python train.py --hidden_size=256 --num_key_value_heads=4 --head_dim=64 --intermediate_size=1024 --norm_place="pre" --init_std_qkv=0.02 --final_lr_fraction=0.03 --batch_tokens=16384 --train_tokens=176600000
Each number is 50 + 12 x the weight over its row's rms, rounded and kept within 0 to 99. Layers, rows and columns count from 0. The size before them is the row's rms in percent of the matrix's.

# o: layer 2 attention output (transposed), 256x256, rms 0.0762, rows 252-255, columns 64-127
# v: layer 2 attention value, 256x256, rms 0.0597, rows 253-255, columns 64-127
# up: layer 2 MLP up, 1024x256, rms 0.104, rows 0-20, columns 64-127
# down: layer 2 MLP down (transposed), 1024x256, rms 0.0448, rows 0-20, columns 64-127
o252 068:56 52 36 79 39 62 22 52 63 63 59 46 32 41 41 27 35 59 57 49 45 64 60 61 39 57 48 51 44 62 47 43 42 43 42 48 51 40 66 36 69 57 44 32 62 69 27 58 24 47 61 61 68 40 62 49 42 67 49 60 60 44 46 37
v253 102:61 38 58 47 51 59 67 66 46 50 52 61 26 59 74 58 73 60 78 68 44 75 58 51 43 45 49 50 60 55 61 66 69 50 31 42 51 55 38 57 54 49 73 40 69 37 37 65 58 42 74 56 61 62 43 49 47 46 51 40 37 54 53 60
o253 080:56 43 44 58 37 47 29 31 60 70 27 37 80 49 31 51 29 41 32 56 56 59 32 56 67 54 47 36 60 51 43 50 36 44 55 59 60 35 78 44 41 44 45 60 34 71 56 53 35 48 57 54 60 39 55 63 57 59 61 43 58 37 51 39
v254 093:50 50 68 41 45 71 72 61 42 48 41 31 39 44 39 44 30 51 51 40 71 68 53 16 29 31 58 50 40 53 43 31 42 38 50 54 41 50 44 31 33 44 52 52 54 64 70 58 34 57 44 62 38 54 57 42 60 59 59 34 40 31 56 64
o254 077:48 47 54 54 42 29 30 59 61 40 57 64 62 77 45 59 78 51 44 35 60 42 40 66 65 70 53 60 67 36 54 68 59 52 45 47 65 55 39 62 65 62 61 49 59 41 56 57 71 48 38 18 53 34 39 45 54 35 54 55 68 46 57 35
v255 095:48 59 71 67 55 80 53 22 38 36 45 50 44 70 43 41 50 45 36 42 52 57 58 64 61 38 47 44 37 34 61 58 42 50 35 61 69 66 60 58 60 63 71 51 49 52 31 40 64 50 50 60 37 54 34 55 54 35 53 44 70 61 62 41
o255 078:33 28 50 45 39 41 53 45 76 53 45 62 47 23 66 58 61 58 70 39 36 47 46 55 66 66 50 55 59 62 50 50 61 58 41 52 45 44 34 39 55 45 36 56 48 53 50 37 50 31 57 72 54 59 75 48 60 65 34 30 25 35 46 61
up0 097:77 38 76 37 45 49 64 40 49 43 61 66 49 33 45 37 63 55 64 54 57 66 69 60 51 43 41 60 42 56 61 59 58 65 36 32 49 55 52 37 73 51 59 49 47 48 50 66 49 40 53 50 63 26 56 31 34 53 26 63 47 61 51 55
down0 100:55 56 38 17 36 53 58 64 50 52 64 45 51 59 50 31 58 47 47 30 48 58 75 50 39 53 60 44 38 65 57 61 45 78 34 35 51 57 83 37 60 55 70 54 55 18 53 35 40 61 27 54 49 58 36 49 50 41 49 66 48 49 36 72
up1 105:28 41 19 56 68 49 61 56 45 46 40 30 49 38 58 48 49 60 39 48 59 46 28 59 38 62 52 37 57 52 70 37 44 43 77 39 55 26 40 57 38 51 49 39 53 63 53 64 52 58 65 43 44 73 45 65 65 57 42 75 45 41 28 32
down1 109:60 47 45 56 44 57 43 44 64 60 44 32 52 36 46 59 62 57 70 61 51 43 31 42 21 62 63 31 49 33 72 46 35 38 55 53 61 44 49 45 33 81 42 64 68 58 52 51 62 29 44 36 46 58 37 41 74 50 57 53 48 54 59 51
up2 096:64 38 39 72 54 37 35 53 38 43 64 35 51 61 45 50 37 74 51 51 66 68 62 59 33 61 48 57 46 52 61 52 39 50 57 50 49 55 53 61 55 56 59 55 37 46 40 52 62 60 56 43 48 51 65 64 42 31 59 38 50 73 54 48
down2 093:45 56 41 30 48 58 44 48 60 23 56 42 62 39 58 34 47 69 41 21 60 51 63 47 46 50 30 60 47 72 61 35 49 44 50 58 60 36 25 44 54 57 51 38 70 49 50 46 68 62 39 35 80 37 38 28 55 63 51 63 57 42 68 41
up3 097:46 58 42 55 57 48 61 70 36 34 67 35 50 35 40 58 78 55 41 61 41 61 41 35 68 29 40 69 55 38 49 44 60 38 50 37 25 61 53 37 60 59 34 49 51 62 34 36 53 50 49 67 45 56 49 62 35 58 57 52 34 46 56 47
down3 094:63 47 42 43 60 72 57 56 56 57 45 43 52 47 35 57 42 49 38 64 65 26 55 61 43 41 51 62 46 72 55 28 30 53 44 49 46 48 60 37 34 60 43 49 54 61 56 65 77 65 33 33 35 37 40 40 46 30 43 41 43 68 34 35
up4 076:57 66 36 70 44 61 45 48 53 54 31 51 48 57 67 44 39 46 33 52 51 45 50 33 55 57 56 70 50 38 83 53 36 45 52 62 29 39 44 49 55 36 51 51 40 52 46 30 49 40 39 42 50 62 12 46 43 39 49 51 47 48 58 36
down4 084:53 44 51 48 47 45 62 55 47 55 52 76 59 66 63 74 41 33 51 41 43 32 57 33 59 41 63 54 41 56 60 45 65 55 50 67 31 57 34 31 80 45 34 58 66 39 33 32 52 38 37 51 60 50 49 53 41 60 47 53 64 53 31 69
up5 105:53 49 58 39 60 26 63 61 66 41 69 53 51 45 34 72 38 53 38 49 75 39 50 53 34 55 48 68 60 42 56 61 58 53 45 25 45 61 62 66 51 54 59 53 64 45 51 65 62 46 69 40 74 45 43 50 45 51 50 52 40 45 55 65
down5 102:41 45 60 50 36 45 34 43 42 51 43 66 68 62 15 43 39 35 68 64 68 36 31 40 14 48 50 53 35 45 64 33 66 57 56 57 46 47 50 33 46 46 48 24 73 56 67 72 63 49 36 45 76 59 27 54 32 68 35 43 35 39 42 44
up6 095:82 60 52 58 56 54 52 27 49 55 49 58 38 46 48 55 51 56 62 38 58 67 28 53 49 46 62 62 43 50 42 40 34 34 51 54 50 51 53 70 57 65 49 63 75 58 37 50 38 29 26 45 57 36 52 47 50 33 62 38 43 65 48 53
down6 101:85 74 55 51 55 39 60 53 51 72 50 38 56 44 42 40 41 59 72 33 77 43 56 62 44 54 61 43 50 36 72 45 54 34 66 61 48 45 41 50 53 51 55 46 45 69 65 35 23 35 55 39 23 38 55 44 55 62 58 28 55 57 31 46
up7 106:48 49 45 37 50 54 40 43 47 47 49 76 53 37 21 48 26 68 46 64 53 67 55 41 56 31 56 29 60 51 65 50 47 30 63 35 42 39 41 56 58 36 57 51 34 40 53 56 48 35 61 57 47 36 36 46 65 24 37 60 53 43 55 52
down7 098:59 52 73 78 64 45 53 23 40 62 61 50 66 41 58 48 38 57 64 31 52 60 41 45 65 28 70 37 62 53 37 55 47 56 57 43 20 38 36 70 59 70 53 75 32 39 51 52 75 34 76 63 52 31 59 28 41 49 39 80 53 65 58 55
up8 090:41 60 62 63 44 32 65 34 32 54 45 54 67 71 51 42 50 30 47 32 44 46 59 35 41 63 49 62 60 36 49 53 50 56 56 52 56 36 50 38 30 46 55 35 41 47 71 46 41 67 42 48 32 54 66 35 44 38 54 72 49 73 63 52
down8 095:60 24 52 21 45 46 64 63 44 56 52 64 43 44 30 67 25 57 39 74 37 40 57 54 45 52 52 50 38 54 55 42 52 30 55 42 56 59 57 52 50 45 41 53 49 39 58 32 53 52 59 68 78 62 43 62 51 61 45 56 43 62 28 45
up9 116:48 35 58 46 67 33 26 51 53 32 50 50 42 85 49 49 41 44 50 55 44 52 31 51 60 54 54 27 56 49 51 50 37 32 64 51 38 48 57 58 72 54 50 53 36 39 45 49 49 33 65 53 65 32 47 62 44 57 48 45 39 69 31 63
down9 111:61 31 66 72 56 51 35 46 57 47 51 48 39 56 49 47 53 46 43 59 63 55 42 39 55 28 56 65 63 73 39 65 70 47 54 47 45 72 42 45 37 40 39 69 51 49 54 27 38 62 68 42 69 51 46 63 59 54 43 40 48 66 43 50
up10 094:42 39 16 43 38 38 54 54 64 59 47 38 49 47 68 41 51 44 56 34 69 51 67 44 38 49 54 23 60 37 53 46 44 49 68 52 47 66 32 53 43 49 51 44 41 56 38 57 40 45 58 51 57 79 32 57 43 49 65 29 49 47 45 66
down10 096:64 50 69 45 57 48 47 33 37 63 55 40 46 54 29 73 61 47 41 78 32 43 47 35 52 53 48 65 53 53 51 56 37 41 51 43 45 44 53 61 22 58 44 50 75 42 46 35 46 78 57 49 47 47 47 47 69 72 65 53 39 69 46 28
up11 098:25 76 51 37 32 66 48 48 61 55 54 72 59 56 13 62 51 37 46 56 59 67 64 59 76 51 60 28 55 57 63 43 60 57 46 72 69 46 55 18 77 36 68 36 46 52 71 67 52 47 64 63 60 37 54 23 35 57 43 52 55 55 48 46
down11 098:51 46 60 49 48 56 40 41 53 62 31 59 44 55 41 47 53 53 42 60 46 55 42 53 82 36 56 38 66 74 31 61 79 60 50 56 50 59 40 31 67 37 71 50 50 63 60 54 83 35 41 59 62 41 62 36 46 39 67 48 70 51 51 67
up12 085:52 81 51 40 66 38 49 39 61 68 61 54 44 52 43 39 65 66 38 50 61 60 53 29 50 42 35 44 61 42 36 41 44 41 61 36 51 59 63 41 39 47 54 46 70 52 45 49 42 51 38 39 57 23 29 67 46 47 51 29 43 44 67 56
down12 094:41 51 45 29 39 52 29 55 38 16 58 75 40 62 51 56 50 55 45 47 50 49 49 55 44 45 54 48 68 39 38 33 51 49 70 56 48 50 38 33 48 62 62 32 54 39 51 51 70 59 58 45 40 37 32 57 44 40 64 37 59 54 64 59
up13 104:56 30 44 42 29 32 38 79 31 39 47 54 40 51 46 45 84 48 35 39 44 36 43 63 43 58 57 53 52 46 37 48 39 39 56 36 78 26 49 62 75 55 39 41 64 56 31 54 54 45 50 52 51 44 58 54 25 40 72 48 69 55 37 46
down13 102:52 50 49 43 53 33 54 39 44 49 42 51 53 75 45 43 73 43 53 70 28 60 48 34 59 51 51 68 51 54 50 28 57 53 56 45 71 55 54 46 49 55 39 35 59 48 38 32 46 39 68 53 62 47 65 58 54 28 52 39 54 56 43 26
up14 093:40 44 49 49 26 49 74 56 56 67 49 43 62 56 52 50 63 51 49 45 54 38 59 42 44 31 41 34 44 47 52 65 68 41 49 30 49 61 54 45 46 35 41 34 75 55 71 51 42 77 85 44 69 41 50 70 62 42 58 38 76 46 54 58
down14 101:53 51 63 28 52 40 61 51 34 63 52 49 57 39 54 34 31 72 60 61 26 36 52 50 64 53 46 41 63 65 69 55 39 71 46 51 58 41 47 58 55 62 64 59 73 43 47 50 35 61 60 47 63 24 73 70 48 57 62 35 52 44 59 46
up15 100:66 65 53 76 48 41 55 73 65 46 69 47 40 27 52 62 50 47 52 48 52 46 57 41 63 73 47 48 45 40 33 52 41 30 39 62 57 42 50 49 60 47 61 45 51 30 51 67 69 50 49 30 52 46 49 53 33 56 60 57 63 61 50 64
down15 101:45 50 33 55 59 42 51 58 40 43 60 63 40 50 60 58 53 44 57 58 65 49 57 53 55 59 22 44 65 69 45 10 21 18 43 35 56 30 29 47 62 67 18 47 72 44 49 87 63 34 53 37 44 48 51 58 42 63 55 63 29 52 35 55
up16 109:65 61 33 61 46 50 35 62 72 45 82 54 58 22 39 42 45 64 58 36 34 59 54 37 45 42 41 55 48 58 66 51 44 44 56 45 49 53 47 48 48 70 45 48 75 37 52 48 30 42 63 47 47 37 52 54 58 52 52 54 56 44 30 50
down16 106:36 42 41 61 43 49 56 44 43 39 21 57 39 32 55 42 43 69 50 51 58 61 34 56 50 53 48 58 48 40 60 38 37 36 51 54 27 61 44 40 48 65 47 65 44 61 69 47 35 51 76 63 42 43 27 43 50 38 45 37 51 49 51 66
up17 102:41 54 36 31 47 53 52 55 80 65 51 41 59 55 53 69 55 23 17 44 54 54 48 42 42 55 55 26 42 33 57 58 43 68 67 51 55 51 45 45 55 49 61 82 67 39 59 34 55 41 39 47 53 43 58 48 33 47 50 43 53 51 61 45
down17 100:56 66 63 31 57 54 56 62 44 46 42 37 47 37 62 57 44 13 49 75 82 64 60 38 61 62 54 70 47 73 64 53 44 59 27 53 40 37 26 55 44 33 45 20 45 40 70 64 61 52 28 45 41 57 61 60 45 28 57 41 55 48 52 22
up18 098:42 60 41 52 34 39 37 35 50 43 48 52 42 69 40 37 64 35 54 10 44 43 61 65 38 35 38 66 54 49 59 64 58 51 41 55 53 59 55 40 48 47 72 57 58 42 41 55 56 39 49 50 61 29 51 62 56 44 39 39 50 67 39 46
down18 100:45 52 44 63 48 28 47 33 57 53 54 46 49 58 37 59 34 44 70 38 33 66 42 71 55 48 47 65 52 37 58 60 49 37 41 49 54 63 45 53 65 72 54 46 56 53 44 33 48 48 44 59 56 43 60 52 42 36 40 50 44 52 21 63
up19 097:50 56 34 58 75 81 59 23 46 41 50 58 52 43 57 50 32 48 48 50 55 63 71 45 52 56 44 42 58 84 44 35 34 47 49 56 66 62 71 63 51 35 57 48 36 52 39 61 52 66 61 43 33 47 57 30 39 49 28 51 47 56 57 41
down19 100:45 45 64 53 51 85 40 46 35 66 63 60 45 29 40 63 61 45 45 57 35 49 56 58 13 67 24 71 39 39 45 77 53 71 36 62 65 54 69 53 42 54 41 58 47 47 51 44 64 47 61 29 51 38 34 57 47 56 54 61 58 36 58 60
up20 100:46 61 58 58 58 51 34 31 17 70 32 67 39 52 45 50 47 59 62 22 50 62 47 53 37 53 48 53 50 46 59 71 43 65 49 60 37 41 42 58 35 45 66 39 51 27 33 40 67 38 48 32 60 35 34 49 62 44 58 52 77 61 38 56
down20 100:32 54 46 43 49 45 45 53 56 39 40 57 57 48 57 48 63 45 50 52 57 37 61 30 55 60 57 46 37 48 55 47 49 40 51 35 46 37 71 52 45 63 52 25 52 52 30 72 47 41 56 52 40 80 72 48 48 51 34 69 42 47 43 53